Each number is 128 + 32 x the weight over its row's rms, rounded and kept within 0 to 255. Layers, rows and columns count from 0. Numbers have three digits each. The size before them is the row's rms in percent of the matrix's.

# down: layer 6 MLP down (transposed), 768x192, rms 0.226, rows 175-294, columns 96-127
# gate: layer 6 MLP gate, 768x192, rms 0.232, rows 176-295, columns 96-127
# up: layer 6 MLP up, 768x192, rms 0.244, rows 176-295, columns 96-127
down175 109:190142132122129145094117127095133157141074128106198134137138115147105115133166210129138135138099
gate176 108:153159107087105138140088133143148169171159147134124113168085141132185127138130129121114099128117
up176 108:175070123100116102086122132129138129130184101091089090120163158152132135139162087130168113131121
down176 101:132127106082141136078082101138123130139080145091140097165145168165121134150075118133146112124135
gate177 108:174142169113143145074121134137165173125121136091123090180109153124158083084132113190133124160144
up177 108:145079093124119126102100090106147166139136082099141089147063149122136116157190087157097096086104
down177 097:144093037073126109075144126089149133149157128089096124163144151091163129123166051127128109142150
gate178 112:175120151136121116096096127103088118138115131108117140121127155152126123126159090159082166184144
up178 112:099097148167170114114127108159182170153077154189118068119110114154128145189162166125149115055073
down178 083:114201036134070110149100162104136143113156123135103111152166180089144114130072121168106113044130
gate179 093:188143166116074139139134147158194147175096137147136078116174117137114153118106096137143116112144
up179 099:162120133166118107175164181125110130145149121079126113069109170113141189129084141100158144167182
down179 102:185082116143086106100151135115104164125143121121096092137089136151166138163149111133152092117160
gate180 087:156152190105116141158132147125180165161110147108073124184116102165140147105168181119070161166101
up180 102:078153146046112090159133135152110134134095114086087137182110071163151107111062093096125123117123
down180 102:141074091133089145168140160125095143160028140131140126193132080107119147106086113136156140125139
gate181 098:096131117110080147100089147141107122185126100131103077177140137128163148134153175087143219134088
up181 102:181095051146076154093118085175139125100171108126152138163116169148208089113166110101154189109182
down181 095:135082133163123153208138121132121116046124078174196142129106158116098120096151075124141154107137
gate182 103:108186146125155102133085113081110146134136076105200138143092130132114148167118203126079146107077
up182 111:161151114122136094099140114075081109129138190142152132107098083140114179128167131120163098121109
down182 111:137116123108161114136050128094119102127129130103108185100145106189144138150152115178092156146127
gate183 104:184149150129122113077101085142172094163111111152131172152076144133136172190134144135110093128098
up183 099:210129143128164113150095138155143119142086069107143146139099129121113096148086118113146093176104
down183 107:139100146140116101084072031134113138179116080159102165172086072108037094140126086118168150107066
gate184 088:135146172102084169155173129152063141140125128118138139126118155132181149142152154080107126129128
up184 098:144153085147101096169153194197153144064138133195144148059139102127153117145100079128132137182145
down184 090:195094176098146200136203110168126119144084165090177135164142128129091163098128107120174086152057
gate185 107:166161128216148155119139132110169114188072171158169111192131139098097135159149119108129214051153
up185 110:130121164051138064092184131114134183177122133084096145113089134114118125155114159097115115143101
down185 105:072118139150155115105162122120152163088115109124103110115088161181155120166167131160155147105072
gate186 096:045129140117110121173154178089157101103072081139116091142135123087155126135096098088162138149158
up186 096:118103114141123101159139056116128072171133070149151193117123060104141175125096152120122193143145
down186 095:081091058128140128117147170133152103138072107117090093077108136125128129074180146140088162183154
gate187 093:098098151142099109180102205153167106098172138158150183115151121119155166151128105104128135123093
up187 097:175072177172114109100067124113142063149117214089149144121145077138147090130057202176155165077104
down187 098:183167054155080172081106136075128100145124144159098113184104157160133135117128077094168154174102
gate188 092:156145124147174152154091217114138055192158159141165115129120140098153121109123116137123170112087
up188 100:087136056127096124133174132139095168164101145137148167113123110166105025079149151090069122137169
down188 098:123123081189059151147109133135157120135179065141138136110129134122101110090074121091084127155131
gate189 092:081127161048189111122085154152160190148107079102121083142130170127139169112104139156139174130158
up189 087:097116141072149136141145122091129131122104154143097101148130173111097165097082125156115132139137
down189 086:115150138144144132114134119110097118164046089104110104119125108140140116132148126112073143150129
gate190 105:118082187080103146062162138095133120175138136176152121146138109113171132136128120139075084085128
up190 105:096126139130136119132122127134172202135134101083131070137113141192083036107163128166126136128105
down190 105:089115142153098058143122162144145153074132090166055112094130106108132124155109157112077108180175
gate191 103:113097160116106151147146197127176136123129159133101151165169135147117142144135161174142132117096
up191 109:138117149099111104075167092133089176182178100040113161071137177101144193169147136152157136140113
down191 106:150122160109119066199192132131150090155111149152117147095163125161136156080129119147112174158189
gate192 090:138156110159142135177138175124124119162122178101190121182143207152125129133145166156098105122139
up192 098:110158196128110163112151134132156124096159086169080134137138132138135113143120146117139105097163
down192 105:166115088178130072135134160161112186117087150152166138121136121132125090137124144115144161165058
gate193 088:096132183114206169084176134141146056111110085092131053106142145150107125171113093112144163155134
up193 084:164142126164117101122127081067141121105133064129106108148110153062105133150165149140086153138141
down193 089:144188119069150183113153095087143130149163132120096226136109102131167150124125107095176081112122
gate194 111:207091094143150159178084128110062150178121119146148069130129130171117096152139128158124190135143
up194 119:100149110127142204155164040090113192170119101105134106136139125124113125063035110074086126123152
down194 114:112084117137067115098174098150134170125130132129097159163140111103161119181137106103131148101152
gate195 094:181053079217114185177138114068157148151161105148068156146130126166096079138153102075124191073089
up195 100:129133121097155105117112095166176113162142105100136139121096083122129175179189104095151122116100
down195 102:091119126155162064097104109117107178146178143154166142092180101169176148158145121148159103132103
gate196 104:105079098078143165165161155115090157165122142109127125148110119166134122131043119111091153121149
up196 106:169108139158165131088149086130145115149125087152094162154103142095064153088187144176138073147191
down196 104:100159122113069121115095063142138056131125131185126147134156149104076136148150096103114082154170
gate197 097:116125158163083122100187190149133165125123123141149081143165034132186127116133146135178138079145
up197 099:116088116136164173155088149138152128092087086125086146153174157144067154124085125145148188135129
down197 097:166100100133145166072154117147128096135128185094141158145184152137095077112151093121127076129124
gate198 100:101082116164146139185122185128117123131176122167088159145105153124130069087190133130062116114159
up198 103:174146164131168110182143167142096140113127113088189141153115167146139100132123132111102084069153
down198 097:089155171131166151066137119180134150119134152093109129067121107129170156147146123163126114034113
gate199 090:109110165123146150128152119156167110151141113103106132222140124144041091034139122188197063086143
up199 079:143116188123141101148114148128120140180167130097120125127135126158052119164085165161138115126134
down199 098:108140102139167109132146082079127097135120110114082195119086139118117142077101133159118074085114
gate200 105:145169150129108099092110157073182182142155106085089137160127143201112054097204139113107106163094
up200 107:145128124143110139155141034094075154140181075123136122160098178137144131135158176128082175145166
down200 106:105132094170132209113177123113119211147150140111118128082098166136101158141092110110105124136118
gate201 106:059162150055125121138184104157130144136086116139145135085112166159144166143062145135089125135158
up201 107:101167120151107121169163084176188180130119101077128135158154169075122065133152038170059145154162
down201 105:096132123056112131135127121148137119157127115174093113101133117138140111152127057087128132100137
gate202 098:115104075067094081131090147096171108122130086089176179107115109131090120159093107130114129088173
up202 096:138093152132117098125106134125141163130101112117143102180103108127117117086133140131119130160166
down202 097:055120142116114080087097149080121116112128098142085095120101118094149132172150199147095119143140
gate203 092:082090107134054157140145155102147126134128130124117119119142109139131167195154101180090153103153
up203 097:127107143134077144138161146131135109121106110136182175118137136108145120133100104115160134095119
down203 089:134138109160137093141136128105089081072092139146149085127168132114141155146133168178101131129137
gate204 107:149162148127170141117149146117130109155159149171102135075158125163076160126092140098092186164144
up204 108:098151161143126062145107136193137100164144119117079084067111093129127175116176127107140075133176
down204 097:102131149179122088140193124160134133129095090155117139138120226132155115063147147141104151126183
gate205 099:153104143133071080134085118125171122109088157116204149103100087133109120205099118115124159182193
up205 099:154135139115198128138133128107100109115141128093093115126178155164137151095112147205119116187121
down205 097:116142125150102150154090066105118131108203196098185138119110087081170125135105152098119111116117
gate206 095:129129163126137157111155100123189088123073104172162108130082156130123096124173086135136108101099
up206 087:154160118189180168071101140146072156094126138069126126146184115130158166085123119088159122116057
down206 100:201095140076088114110132095148117118171151088134098197142150114130128107121106132094141099158130
gate207 100:089114123124137090081096086203149196122173130187147110126165143132119142179127069143121189122157
up207 100:146143155151167120104128108157124141110123106085125029176093090108117114099152162131130161073128
down207 106:124169150192077095135110085117140167115107094115156119111069156076143103138112182108144111164114
gate208 097:096123163163171116080089191103146109123123115125154199121124112161117104190109190115132140140124
up208 097:178111171053117184109133152151127123072098104143118109144124108125082095145225125147122094068097
down208 104:089094159147136075146073182128103149162110131176120128151176145132048119093074105059110135133134
gate209 097:077134141073211127096111179110155118145156117194149117149180167139107069122098087133162098101123
up209 094:107171151135066158067123028126093125131155122114157100136138170108147131141117085117108113162084
down209 098:154140130191136164172101133167083139134184171132088145137166141179103140129117089139180119154144
gate210 108:121130130104092159112078145138077165144156086203159164115125187120131156125123164133133074146090
up210 103:145181133113097144142175136130133166092126114039091121141072084057132111139135138098152122140117
down210 101:144160085129107117148194112175138152136129168118142117131107124095101119120119115101119147112100
gate211 108:118141190160117173086040102118152163190216169084094038139175176124156105140107165122131160094115
up211 090:165138123089169107082092141156136124083054109190145137108078073132161093090095127050088156158118
down211 089:157113171078103159139128149145149113069100140182160134139133131104152166113108107132133095151124
gate212 107:125175096147088131138069142127134111102120122158158123096156163166128137105126149157103086131120
up212 107:187107154144109091124189173150157095085114135131149180094129152131167080173106160121104144074131
down212 110:108152125134143161106124206129124138121135110131176166178153108167139091115107134125113152122118
gate213 100:136068109126131130119144108131189127163199110141105108189165146071182131176120143105111068128120
up213 101:108057185177127162156140150150069123122141089125130141121102109173140126094112066118146122092118
down213 104:131139197144129124094121141169182033151153106151146103193143132189158112185169128132138111099088
gate214 101:139134141162176115159151126159172120166139114081104113055161103161118100142125154099142141190114
up214 100:165126054118191137128174120141092168130114121079137147175117169105130138146076106152125157195130
down214 100:141167093094138163157120092124081119140077103086099072118178174153104127156141137165175190143125
gate215 106:090128159120160088138139141121107144103080113117161160091154094111085173131144097158139073113152
up215 102:188084164077086130076158152172037107153064135081097085088117122177123194125143101089159090141156
down215 108:136069128043114112073153121111137167178090136091089146113156137090207161119109110171157122123107
gate216 100:131088147158147135150128151137146088145135122147232150117181102166126131189100139120117165118164
up216 106:152117140200120144135129114107114194059188120142172160181101096130145110116077135068100128132118
down216 098:155130079160106118126097148165118130140165145153164158110098139081114092129035095143148134111177
gate217 095:123126115155139199150091174151188136174125110129101067186174150162107112114198110105100107133182
up217 097:192144094069155101092133152101113123130127131097168135141132108130190086108150172118117193132095
down217 109:105160103158161125147131130085188217132107034109143118106066099108176102159156147086151083092141
gate218 102:125085109137085133147061153136125110128141073157131129131131067176135208126108111114098080093171
up218 101:157119172119164127078125157151088122117067156085115115131165213173113109091155163141090188190119
down218 100:148125171177113111038147129203172145098143098109147125183158146168170078068125187135111186188199
gate219 101:126151127100133132182166108097142105151152138154156170153087102199167190102135105049122147108152
up219 097:154134115095141125150106155093129115161081167191095180201136123164137129143097144098178073126123
down219 099:084105109117076046090094152148157155073122127089088152137160166101124159166090128149127068092148
gate220 096:082147178126105136137171123106103115134183176163153147138163170107168162170160133102169095134120
up220 093:089146102141096094129124093125140149058105138160199145196178133163184096147159139050186166092117
down220 087:175061081072150085155167137163138112167086141138171116104112140124170130103086108135021136141110
gate221 096:117098161165206143144113161146120083150098096106108177097108116151101128146147208107141130149120
up221 099:180125119127118087146120158196138139116121112116101155143082163127107148075113135069082141129142
down221 106:076203107175168206095078061103167144157123109152132124092156151124105143159137122194158119145124
gate222 104:156160060175166143125191153128131123142126083134113121149134121176144137117160120140115160156201
up222 094:114084116147083153189107146115067143112099152072071118157132179147072147149146155109175091148178
down222 090:153085176099098149166110125166052132152121163167189102137159155183121164104161129094105082168100
gate223 105:121129151126156073073179147159123144182120103181125135125153106146052138133125139092037139088136
up223 107:168180090167137124130156072087153161105110098159099198162184147159125125142166093124111104111135
down223 110:095175086163168137106081100130073150120155119111103129188148084161150158088179167130110132140169
gate224 105:137123073162088088093135137079136165139189145136070113143154083133099132089214133148103109104148
up224 103:109134105158157130127166096202116123160114144156120186117147127187121169107126142174139159171146
down224 093:112108097119113129187153123088100136136168132118151174185080169149103087144070091194191108088104
gate225 109:146160118129101140178100081107145103187070147121107136137117035089155124133091189111081143133136
up225 111:113128107120168166114125109099109139099052137211169122157112139108098158157180098161101142041111
down225 109:156111168154054139179099162143112175152124078149173140118113083103142079126153147042148156047153
gate226 114:161173100135089156150078053092131148136109090194155166140135144176168082093174097165096134125084
up226 110:156119167148167154161149129114136151204114174081117077138150117101115190184122142118132088146137
down226 104:058169124168182124148144131150119106194186120101108124146157133123151166136118162093103077120140
gate227 100:079126161147128100133088099098124118113127099138143092126193182094134091140099128132083100157098
up227 107:087121148114147114173125134117070147141095156166101097075055112120162143105128127126103136125076
down227 095:131104139147193109131128120087124173149131179105103155131119109131110150125131141131135141105049
gate228 110:167136130078070110119120101149112152130073128124161113122075150124117127098113139119109078130093
up228 102:140123104114128112149164172140094114115167098125123088132176124146130142173103142130142113123113
down228 106:107162166181114189108177174114107123093161113092133157098122114136102136167172152082172180123118
gate229 093:123129092152173080135171125114145142168134115151166113124111163095094085135034091102045127162096
up229 102:108149108117134135109164147156140183159160174118077158083133158127160139069102117160128153157130
down229 104:160178157151118157190095129119175107154101183146105123123125171092111094127140100159163185070114
gate230 098:127108086201161125098147112149153131114148113117199201163149145150126159130103157188088134133142
up230 103:178113084100119122198069102130066071085142129106127143142133174183163155130128148110149105190208
down230 092:115116107160123145102113069172100106123099122130124151074128124100098159079149137089135063114175
gate231 115:130111166143141097155147118079139141149141145129145108154115104183079097128153085096119142087100
up231 106:101113139152141178158195118120167134139113131143117080093167129159120191145107106140086096155144
down231 102:165137091126172107208156090130199116167108147120095071173099133140054138159132122075137151165154
gate232 084:185063110130125084136065149154138181140137153071148094032221117156109166099108180125155128140118
up232 093:143123124113096126081063127131151108162158082138144090084188181113142119137136131119172068205118
down232 084:152078116137135113145120128179116148093137096099140143092151076179090147131173102085128172127123
gate233 100:139183158155128098129150116105138166059119108114092124199127098165109071129116182133097150063085
up233 091:138118138105101093099086097171108093141104136120108131136161132153152140132160100111161148082069
down233 086:133175143123116088185196170139146089172140227089108115135100117132113101143127090170088143135116
gate234 098:148112132116119091130042131165187146146106129171193107107100106139107117106103192092098159091163
up234 109:176093132071149156107119156136104155145099152120143129099126142149136142163110097102125126188102
down234 108:134102124135097169117130105122088098124081095088077129110110084122124099121104122104139092086111
gate235 108:110141150107089096103084143133106134111152113158184118196081178150110060103100054135113113113115
up235 095:129082117075112142129150091125105119113129121175132132190092146113155158111126156215074149075127
down235 099:116100121119038124103176120088117119135116126153136082173131082138121065190140152137120107156159
gate236 099:157146122157130172157090140210127116109114108109151137101105104168150106155143172071100109113153
up236 094:111212071102116111115123173134148095127174150132138095125102159162115186108119139170106088178159
down236 104:113107167172189051148155137140172153099138128157116099123123123103188171118110152138200120094172
gate237 078:107152145144183124106133084100116131137122074060118117109160115168133140134088109100146139127159
up237 089:137188176110095100162121103072078127154181154142202094072140118154065126153148087134169097162143
down237 072:146076081112151088108118142091169113125112104128165077078102151079109142119098098098195091105129
gate238 094:106152146066120111147102124152133117194138174145180146154149154136089165149127194098130106110112
up238 090:139080145146104119101070128107063089080141180191090092160124125107171204105134134122105129185174
down238 085:111122053105119083117152100168167130116158104092100135096048113092102137111134112108120157129105
gate239 103:133166138121093091162169123194126178155141102093084191104131174160075152086129098155131101119131
up239 115:125090170114141158091088108147097156085154140130151083192100122097081145145135145106112088082162
down239 110:175120110109110133110131109181154149114170172140151147188125131143143138155153194127090118105170
gate240 099:090131173131092128171143118184170175158172145119135112171122135115101149125118090143090143090119
up240 106:145159117061102152143148079093166121095136122142191103101139110133120131091181136139123065062085
down240 099:169113173070077203110166074190159074129106066148174122042141146071188192184156173198138087115074
gate241 089:146122153161115183102151164158179108128153105106137105100099206147150171149118137104130190213125
up241 094:154133103139128157124077096146118119127122177097101092062122100147164106187100155126127098153129
down241 093:110117127031143103181155155113184158129128120152205172082164170139123158192151167189125091140140
gate242 096:105182108103098180158083172161189141102168121180151155190157118129159090161144127093072174113118
up242 094:169125122154118107116110071115115118133163117211137153095145141154095188123084106147103161141100
down242 088:129077108150124063154079104074107129105145024157201174140084123118137108100114148094133151130105
gate243 091:150075095164126137143099118132129183126115083079132148157104128143094126138134121148122127139128
up243 088:147124153171145129160110105081108076141167104197179130097101151111090138105093189119076125085175
down243 096:078172129108104118181135058105182122153094166179046094109122122134128141139125131139124162112127
gate244 095:057092097133158092124102139108120114140147131146111092112196091154100079173130122159081133113095
up244 099:077133188105113116053145107110173049111109056084129109153117087132098122089146124157137162128197
down244 103:137135117112110078197124117197166115078106161134120162136152141145050094117139144103119200113082
gate245 104:088164143103114149173053127151152158150130167134137189182074097082103089118144116143152164106129
up245 100:138128181058099093108080148113142133100127099094175167132131050160116141160088118112117128179157
down245 103:092150135087137107160092151142155111104181120135122154114125098148144103141118079126112117103138
gate246 088:121099145133102115108157139194180148086116100149125144168101112116103096096138151126116134141139
up246 089:159070104098158184126142080158119149127113142146123099106107151072132123134123161130056115184117
down246 093:162159155126117151113179119120170124137096162131130097130125121127156109101110132162164118132039
gate247 086:135116134166099127125140143095119127145152062142214156141131162110157122103105175110090111188102
up247 096:156143108084127134110177142117141136180132142081100065152129115138180148106166126111087166135125
down247 095:125076130093121138150129084175140116154137135116110127110057146171164147158193125167108133156151
gate248 096:093154108145121119146084123124131110131211118162146136138140149158143145143080111100133046169140
up248 097:168130159115148116155109097224126114103129119173108131108098090173106164076118145125107183146110
down248 095:188143024148059184152159154099199068128075142113094144097129203113129055057152129114156159169110
gate249 089:143150149062106106121133126111157115159101132168160088154135139182140163163134150152114135122118
up249 091:179125130057078102099139049141146163093129070141077062162140132083173107049076129137092097138133
down249 098:134131098109120052158115150162068169147098149182164118113135111135088151150082172179152079127153
gate250 101:147136128168136151159092102123107149171090133090127126187133099130143141146123179130141130118136
up250 100:124168115074102057129143146155161082099089146161156135135110124065057116116102073144059120136197
down250 102:095044153155125125140132182118112109078138162117079127205071157157099122141110114085094105134172
gate251 102:092114151076057107098116109141191156125112148148126075137171069141115095133144138040083157137163
up251 110:137097144118135093129073083139157143150158139115146082124114095134136142138158123122145143173138
down251 104:179118099123103124135135137102157139169135096147108090134095093136150127158136113133118114171108
gate252 095:175118142172141148077088137132202089111162101097186134157112163152117159141066185119086145170185
up252 098:138139102117091158108134080154120114145098107119103086131202117096117124188203105083136154111130
down252 098:183135162118138176179105141213157116096108140146134129139205120143151163125130126125207148170069
gate253 105:146128068178078148111083171095100098158112110129128144180153161142087139107132125138088133137182
up253 103:109114140126123133127141104109133086120176147127128107062155051075131156105108149116101099112119
down253 104:121120222111131097108115159152159151134120129153158141138080171138135146161130187146085118171150
gate254 095:118120120137164122150069099131162150116154129085103123169139144127090153195084084137122147108105
up254 096:152160133177105126215143138143126151105093109112106160131098117121144176088103114116106120143212
down254 095:187143109118135096126116133137137186130121069180200184091189163119168141130127136117163123164109
gate255 100:051128142064165046098158148108143139190089171111101149145134195146139077172115163154142103081101
up255 101:113138129147149155131148106156166135118128103138194180144162127105140188131106141138101209092107
down255 100:125114145183143152097100156191127144100114156153082126082143107151084159127110082133117074169100
gate256 113:133199118178086126124175199137191174166134132125038113115142136114142149160074173103063180119139
up256 110:120149133145183089158101176106191121100107152109057135052153188116126066118094120140144113089137
down256 113:109181124143133099164183051106150084112162157118108114108071136135126111116134139148164113045124
gate257 091:143148155133116111122145124124158143133161210095115096106169134146079122169149142144106121126166
up257 087:051066139203124111085181095120110142075099099144089145114116089126093143157122135138129092092074
down257 083:173168134085181115180145113099137130163135164161135131134126130181153101160131114144099155101155
gate258 103:089148104108102073097096132096167159161132199121163084204145130093091103134088159158128162168143
up258 103:097099099121101137169066135165135125063107160114174130127099087127178137136123152081097080116153
down258 100:142104108122052084091088092161084081126115197130107140140109148131090126143136110132071138158088
gate259 101:119128136090157090150135162074136146111183094176153145131125127148095104124154124194111113096102
up259 102:098053175138169116132169098110162172172109190083104098134125148106192162153133130165124153172112
down259 099:195097124126069124143172117152118117125090161121101131145099130088182142117134144137154074160172
gate260 096:091133149129152121097122151106157120099114114130097204137121102156147119158111083105097128118121
up260 093:109123087095118079105119126126100104168186121159177079094150131104120153159060115146106196111126
down260 101:108125090130110163095103186131145079209175129153169146109083117096126093175122122131123136156112
gate261 095:120156129111089116159113178088104159175104127103120104134139165179141108112120100205188130140083
up261 091:158155151027159100119135142181083162157135149134105144155130164127146098076095118126135123133098
down261 104:145129137063155149094107163093087103131128184099130107109069111130144143108102145171110171077180
gate262 107:158088105125063128159189097162135143167178117094153102109176133138102106143176134117149135128144
up262 102:061165142158129114102197138148153131116113154117132188151088098160117087087110155087154102115199
down262 096:121171085115108044098135146131165083140069098111118127129137180117141102127104170090141153137185
gate263 102:148186168125092071118137173089167059121116124127189172096187168135132153144160142147160098101067
up263 099:113099133088131121121120134124086231112131121105105134152155160132112118143141118136121146153150
down263 110:124078108093124085103108070120157104117141087079210137158122152174106126116065157155143135117126
gate264 104:133108089139145124163110113108160147167133163151165129097137131159176082169069123102145076111106
up264 106:074114176176126086109120083075146131097159136131189175165124164144097115087131157123132114088163
down264 102:152154181151118096180128183148124129166087130122105103129108138177169142127082157136159087180116
gate265 101:151123117123110058150107139124170161138181123140105081155142163132129140125138166111144098175075
up265 092:066139189061142063107090140139163150112190117162118084112114137123162122127116166121150166220163
down265 093:153105193067111112135164103148120134134136117144071105097160144093114140149145103085147122120120
gate266 098:159157158118096133150143156115102158109110165070136115165109130169120135147077130111161133064114
up266 102:121175150119110118125137137105130114161124141130140161155118162152191147146122136122122143109117
down266 100:113126168119153073135133121091118149056172153093033123145166121097152139127104134143211107094137
gate267 101:064129210065145091093190144136091142116115156117128083128109126130117137151159148078088127155132
up267 107:104081124108126141139049107196122164155125138192158149130167125171154091139077113126102154039081
down267 101:181127154110162152113127105130146103106174189117079117139143077096154120147153069092121101102102
gate268 111:080115155139109100099102115117100161096194106106168168092113137123167160143145133136121055143123
up268 106:094176104148123139057092140110093110164172108124081134122082109113187095148122131134180086127122
down268 107:112162138103118127129102109107136096173120080121121118085133109084127166125163067163137080180153
gate269 100:136097151131122125062119191180067154153147168109145112092147191154153159127107113078140191138111
up269 105:124150127104109141142112097175175086089066130124148097157121131153116149110136107153041049123122
down269 100:149103114168132093188196160098185116118165114108161149154084147146149127156179109154132079153101
gate270 102:111084073214124122190111153175140097102142091120094159139113157117150160172160098145112146142157
up270 103:077187141122071102145147120156141160135120154108124126164142130148128055139089127130117114091083
down270 093:100142088123121130173138138118189104143108096138120206102163154143154194144079149100113137170173
gate271 102:157156118109120112119179112172094097171142158148109122117122174127146081085219092158116167095106
up271 109:112122166134133135117120134135105053056124138099125111032157051101134169184066132122137098121123
down271 110:074183163080080109140109124145076110107114094157154058097179095143098142106078135125037126156128
gate272 108:101163118122163111088137144097090094094010151168136181153112127132105063112148163144098176139153
up272 104:136178161189157112141174154104127118138140149164129113160168165121116149158108150127147132110135
down272 108:086121181161132092126119132129136071142114120161156170166097106074109178142126153177124178142100
gate273 097:153105104160089109105134127133124094174112114129098137124106152212121169150139194201170082100131
up273 105:059133159114077192155128083095056080161113117149128129172123100119141191165138050125120164180141
down273 105:152178120141102163136177085099100131090152187183098121119138082162151168115184130137156154079190
gate274 095:190135141096049200116118162071153118140150140121149119211150139130108186077175125117111111158135
up274 102:139120137099045152146111039108079123126157144108112098175122144222147191109183126137145131121105
down274 100:147111092145081161186171094131088124139174070096159139136110119053161122074126169139137118116061
gate275 105:142182149056183116151134121106121071188111102126169147081083132139092155070130134125166161120115
up275 106:162020107084160143112123095079128150090206194106145108169144153163114139077064117121183114093125
down275 109:132148133151153100168069146118131158106162148119096107116089193086111148179110093133129145155207
gate276 102:153156145142118122111065189137195145172158126055176112128116078092164103146109143090133089120108
up276 097:129076137082139150047159142084186121115139140117118122139194106187134107120092125131077155142156
down276 098:161128169114149165123120116143097120118095106108137080083102107149142104100126145137144115180137
gate277 099:161080092086155082110152148144119113134106158163132110170157135102104155195164105147100123120203
up277 112:142091080179171150161121122133087160127101125129163108132137171114128086133140073061126131041121
down277 110:127103078094129112088107092107172099095104119152116102125067171166127107092086128127151124085081
gate278 098:089154146069100102094116137155139126168133124141114106101103127212156147136167063074122152111115
up278 092:126068182105118159160190137119144174165158093142154192140198115048095127111127216144091154071100
down278 092:175132095163151077167127088180145075100175133118115109120083152133119130132165075101157128155140
gate279 101:131134114113123042142090151134152136125133087113190099087145043108147160150147111096117079127114
up279 091:154061077123092105109083098156098149083168114025107134125080158186123174108085101135142181137173
down279 097:136162121099075094159134145135134134169166147130106149101118166179177139102126154104067148152167
gate280 128:120123081172093133130145201079152118122149116107090104127169151122152170086191119143123172178146
up280 130:109172121108190110101138147168126174121086180097170151103065133179129137068070118121111089089124
down280 120:143144165096169078125096133183174126161132067119153119102084132182121098177052119096146116109051
gate281 073:128111101087081101116146156120165081124104151094126171143076190098078158088086071108144150090132
up281 081:176111189126131124181134179105082088106109146133128096179106117077109104094162110102177147098188
down281 084:124187124144169088089126042129126184190151157140165145135192069195182164152143140132097089145101
gate282 106:203072177166158120127121138168157125143145098145128143047165177138156104167155107108140119130138
up282 105:085189097087125113177158122119119111120115139163097112206121160132113142137145185093178131139097
down282 100:146148089099137088113124154144122161150116100131112146142094171146152123127073133066158081163093
gate283 106:150112183148130183123123180166117156131111118151123148107148083177157047182047176087068100102106
up283 106:076156144107150124141142132130119124103191125170103083141142112096092129132112070060126151111109
down283 110:188123110110139099104160100154186125083101098132098122171129105115051137105123188102112163115152
gate284 108:109090128113100074090087098135164115196189143079141144161105143137123059150134174154151116197181
up284 107:162097163127127132158090182194113106146089153116171138144108140141082099147085092115136069095117
down284 112:114119151245125139081121172127162123171103153123092126134073174079093095083134115148167158169104
gate285 095:155151144159133132192155118099150156100184133169124169160134120124106108147136171059105188161137
up285 105:130139146138121094139058129128144108160096105173161126109113114110102133139136193129102118151165
down285 100:139147078105185157146096127110124124142145114117106109093074111122176087160134191126125116154127
gate286 105:119138097062171113122188125075156100129139097149068136142162112085142160098085163164107115142148
up286 109:163106131091125132156182106139128141113124136141132115136155076137090139134088069079117155117138
down286 100:160095170178123107141151087128071073122122176136154129149156116138102127128160080148128120170184
gate287 112:170165140094134108095125108123146167127161056163140136104213130153099111168080141098104110163172
up287 114:079128101142163174117168066183122137110094196113149078083120150116149126090126122134151122136121
down287 109:139085115181144120142100130145104122100150201136087116118110116088145209093111092160097100028109
gate288 100:110142169121111122133111061075112098181116125069143114067137138144153107114114147140112141152152
up288 112:092141159129102055160154158156079120140085135100121163149097195124143068175091134122186155131147
down288 108:173152102142138165153173120112129121129144147071113114058139126141186090101142076070068134119151
gate289 093:115146146090159134098058090115056163190125113178122119148144158110131032113120129139160160120104
up289 101:167141172114173078138159141143172119103091136144109120096094074124160175156069109186168119079149
down289 100:110148125134116177181192184098154058177174131095179134091151095088114140186104121160147149116106
gate290 081:129144133087114127100129169128133080125094146122144146044129099167119061133152124115066079086135
up290 091:156137106127102123092058077087132161079125119138102150144145065144083175120122208122185110088178
down290 089:123178112165095143074132137174099140103122124099105156104112156119088112128148104137152128100141
gate291 120:082106172127122149190126201163087164144161145129134115137085122127134114109119113110140155114144
up291 101:106195186130140131157144118094129111115119116170072097050191142119166105122109169045169121151134
down291 096:125113154143102063084212100105202134108130160151103122109181118115104154117156115119097056166089
gate292 099:093094156147139065176107164125151078148135122153156102173094146147155141146065125090104171134091
up292 102:123156052146119172112102167142177145119164185140142126185094131098108145097145109078193121141130
down292 086:079127107079090123161106111129107131114088091104092034144099068155094157173097115141151091138090
gate293 090:143065197142118085167147112152137162163138096086133136100131057123109093178073082116099108087139
up293 096:118182145068174042046108158128145144136105144126093129190112170156136141223149101115075079139136
down293 100:149187122135107090161088160125099092083124112133140063144125122118094112137145067082102136162112
gate294 110:103110132164095133191148102150190087146164110139165131116103097127155107149172144096098073089172
up294 105:154133153067124125126091068135127103078085118063058074136126163131110148136134139133152151094158
down294 106:117171105112096094152145096152135153127127136088063117072118159172174126070192150171149166098158
gate295 112:125141147121120100112121121083149105111124127093110157104110107159092150148090150143095123153135
up295 110:099138115112093119120152096111083127082183084110097118138115116216098180146089151141161115179141